Part of a small language model's weights: MLP 2048 tanh GELU, 904M tokens.
Each number is 500 + 40 x the weight over its row's rms, rounded and kept within 0 to 999. Layers, rows and columns count from 0. Numbers have three digits each. The size before them is the row's rms in percent of the matrix's.

# layer 2 attention output, 256x256, rms 0.0988, rows 192-255, columns 0-31
098:481490482543494514500476489495523502482515386468473514568481464499451588514523455443509518518478
101:488493466468541498496472515505483431556471552458543453513550534461461537524533531493574541516504
100:546547463497470554472509504544502500533492519464491596518494505554502485514439455446533514529486
097:552519490441455456458499521484561493502529553437476486494449493568494470516466498524544509478516
103:544504535482489459481463489504532506451496577527506445528520522476504471469446532497506487481430
099:522482526465461541575433590536546540491458397492477443518542512514432447454494503464473514504533
089:478526513557636559500510498509525507505461528528518518494535487518539519496507510568473516507434
094:501454557502489551444460564510434484528438407457518477488494428500537495464514592446543458508502
099:444516538545454618471512535466499516462557523489501523482446509517521490499538543490559461497476
107:450532508557473438490522482496410540506501387584470521460515502452530525520570490510470461512473
098:513506479519494548433524519558486437508459494511467518580447515445483447494489457568486486489479
106:507520498517494472454483489501497444467525428509482517524458467456512497491494466489515561480522
101:474510450499534422544546508515547478454502448523495490494473501486496483494541540514485419437518
099:495526533444490500456512415542549453518466523441517507523453494468464489529446500551559472483484
093:485535516490521569524476474522523503508509493567497450549522476454549443526477540480502490520463
107:529544423456529526526443552491472526506464565483564531525551542500472513464546491472469544527499
095:490555501505512506489537511497542468503428452532421480483517489529526481514486490546516495566477
107:447448450513492521555548510428467485468493492500486505504538512520529512496541537508575531519535
105:454490481580521481478486490472487511474502563474550472492539426589431438494502400505531474531463
098:496477483429502596454552400538578559472469502561508438515483521548486554529572476478470488494475
098:528455406474517522489491507462504563502482452518487516554590524533498506466503463475488499438518
097:519491486437514506583520510549513503501472499531446519525557399502490487502486488469510443467505
100:525500579452447470494570550562470480535453515511536518474570501525504522472477513454561473540496
104:507505517498449495421539521451479450555473454500478468540551478488399482474444435471546508507519
091:515506441568539501513526501485485480532485552497475478482528527428472449473455533497477525475471
099:517506414555487614472465549501503520545502490508536501481516539498507452535519576530485446563471
110:502545483545550547539488434522540476530516524511540530493481472432509480503476512563507510417487
108:496540465518554530501517498525417483541493531503510443452450510520560519465514507494505525511535
105:480520483545451507489491501504494528405422489539446580514498470424494428448559574504550483535477
095:467458522434403489487517489517528511551546553496450478530475507485547613518510463480458467502566
100:460527482508503471571517460477481541463454515515486568456456481545439497507477419535505415509491
101:496527523518456462526502510501534462529495488566500447544442483554493524498427502488541542507532
096:543464522532479538437523488380491522456476515437395531552442528469499531508451560434442494525499
108:562577475507486479515568526518542447502443498479481482450485544518501578498511499497516527493448
100:524530546496530509556379447537440546508453489558490446400493517502517456481433486567520484504512
092:469505553520472532491513494557474501482477446519466510473477517513386548558487456497505579481520
104:488518486493470485446520478447523508489485415540515423479515500530427548562513546507494483507492
099:500490432533490506464494457494525562522450572535548540541570495564454465467527522500523573561460
099:477515563475479481519451409416550477505476402504577516461471438545482492494537558514490482505433
098:504546495542510505483546547502498516414569465454474440505461461526464515479447524485469469535530
106:466555517467513486490496507559573485514452496499465485413514442492529493535489503519555533465553
107:626462607499514469476524475574519468504412481495452458483477459449502503565468450479493500501469
093:513534532507492450514498499465460526459534461504542446516505457483500513475498501512508474482465
098:498482503536555529519468506459531537524518472450485477513492465533474554523516562463554389530515
098:453477536486492474497573471529504531534512498545529496536501417451535459546524514470490529503495
108:485456609487506449475495546548460487553559476463531491521511409495574442527460475551516498521478
106:480518474544471527535509458507543417463455512594591528510398577441492442529482508540514473447460
095:529515499502501448493553534434496466487476519483500528441578532462537481396567476487567467525502
094:544467510474558547499504515520548518423480515467501496529505448544479538455470452486411541534486
098:492508516477505525532417512543532472541546530484495548523492539452589526554513523520512538479439
095:498430477482484484498461509444481567487469509573489497550448561521515441498527485484444500508434
108:500543572470419533487590559538466540546574408529538525480377529520507508523460579579525462437458
093:490458452484530496564514487498488503576579501495435501591517451482493502400517504443504534521537
104:514501531475453496487481519472484544460463518477439541501491515510439479545489556490528478484435
105:483495481513486494497502471471517469502551485502487539499473529495502553466562473505582496480525
094:476478460555489493521459443522546533522534532539513491468474539452443458488448465449490535567562
097:513445562478517454498541507500477505500491521522500450503470485484459466474505503546548505546495
112:469528448481562446510438484424517461521455562537497425517545537505516543502435490502488520540490
106:454516488523517492424478506500493537505557501536517527535437513479524566496500502491479459574511
097:475520479484484510498488489494419513510520428474515513503504499515553568436485470522561480459588
102:520470495490479476524558434541495532595502490499495503546503457444508477520496601506498494460523
102:546485522545460408551490492519489597491493538461489495453494565509510470445489471444481552524560
101:489470519473551483513446500533460395521512518503539499481530497459472585511425498532587550450476
098:480508458482443509519472523578565489551464497506453486489468529469492528517513544431452517456539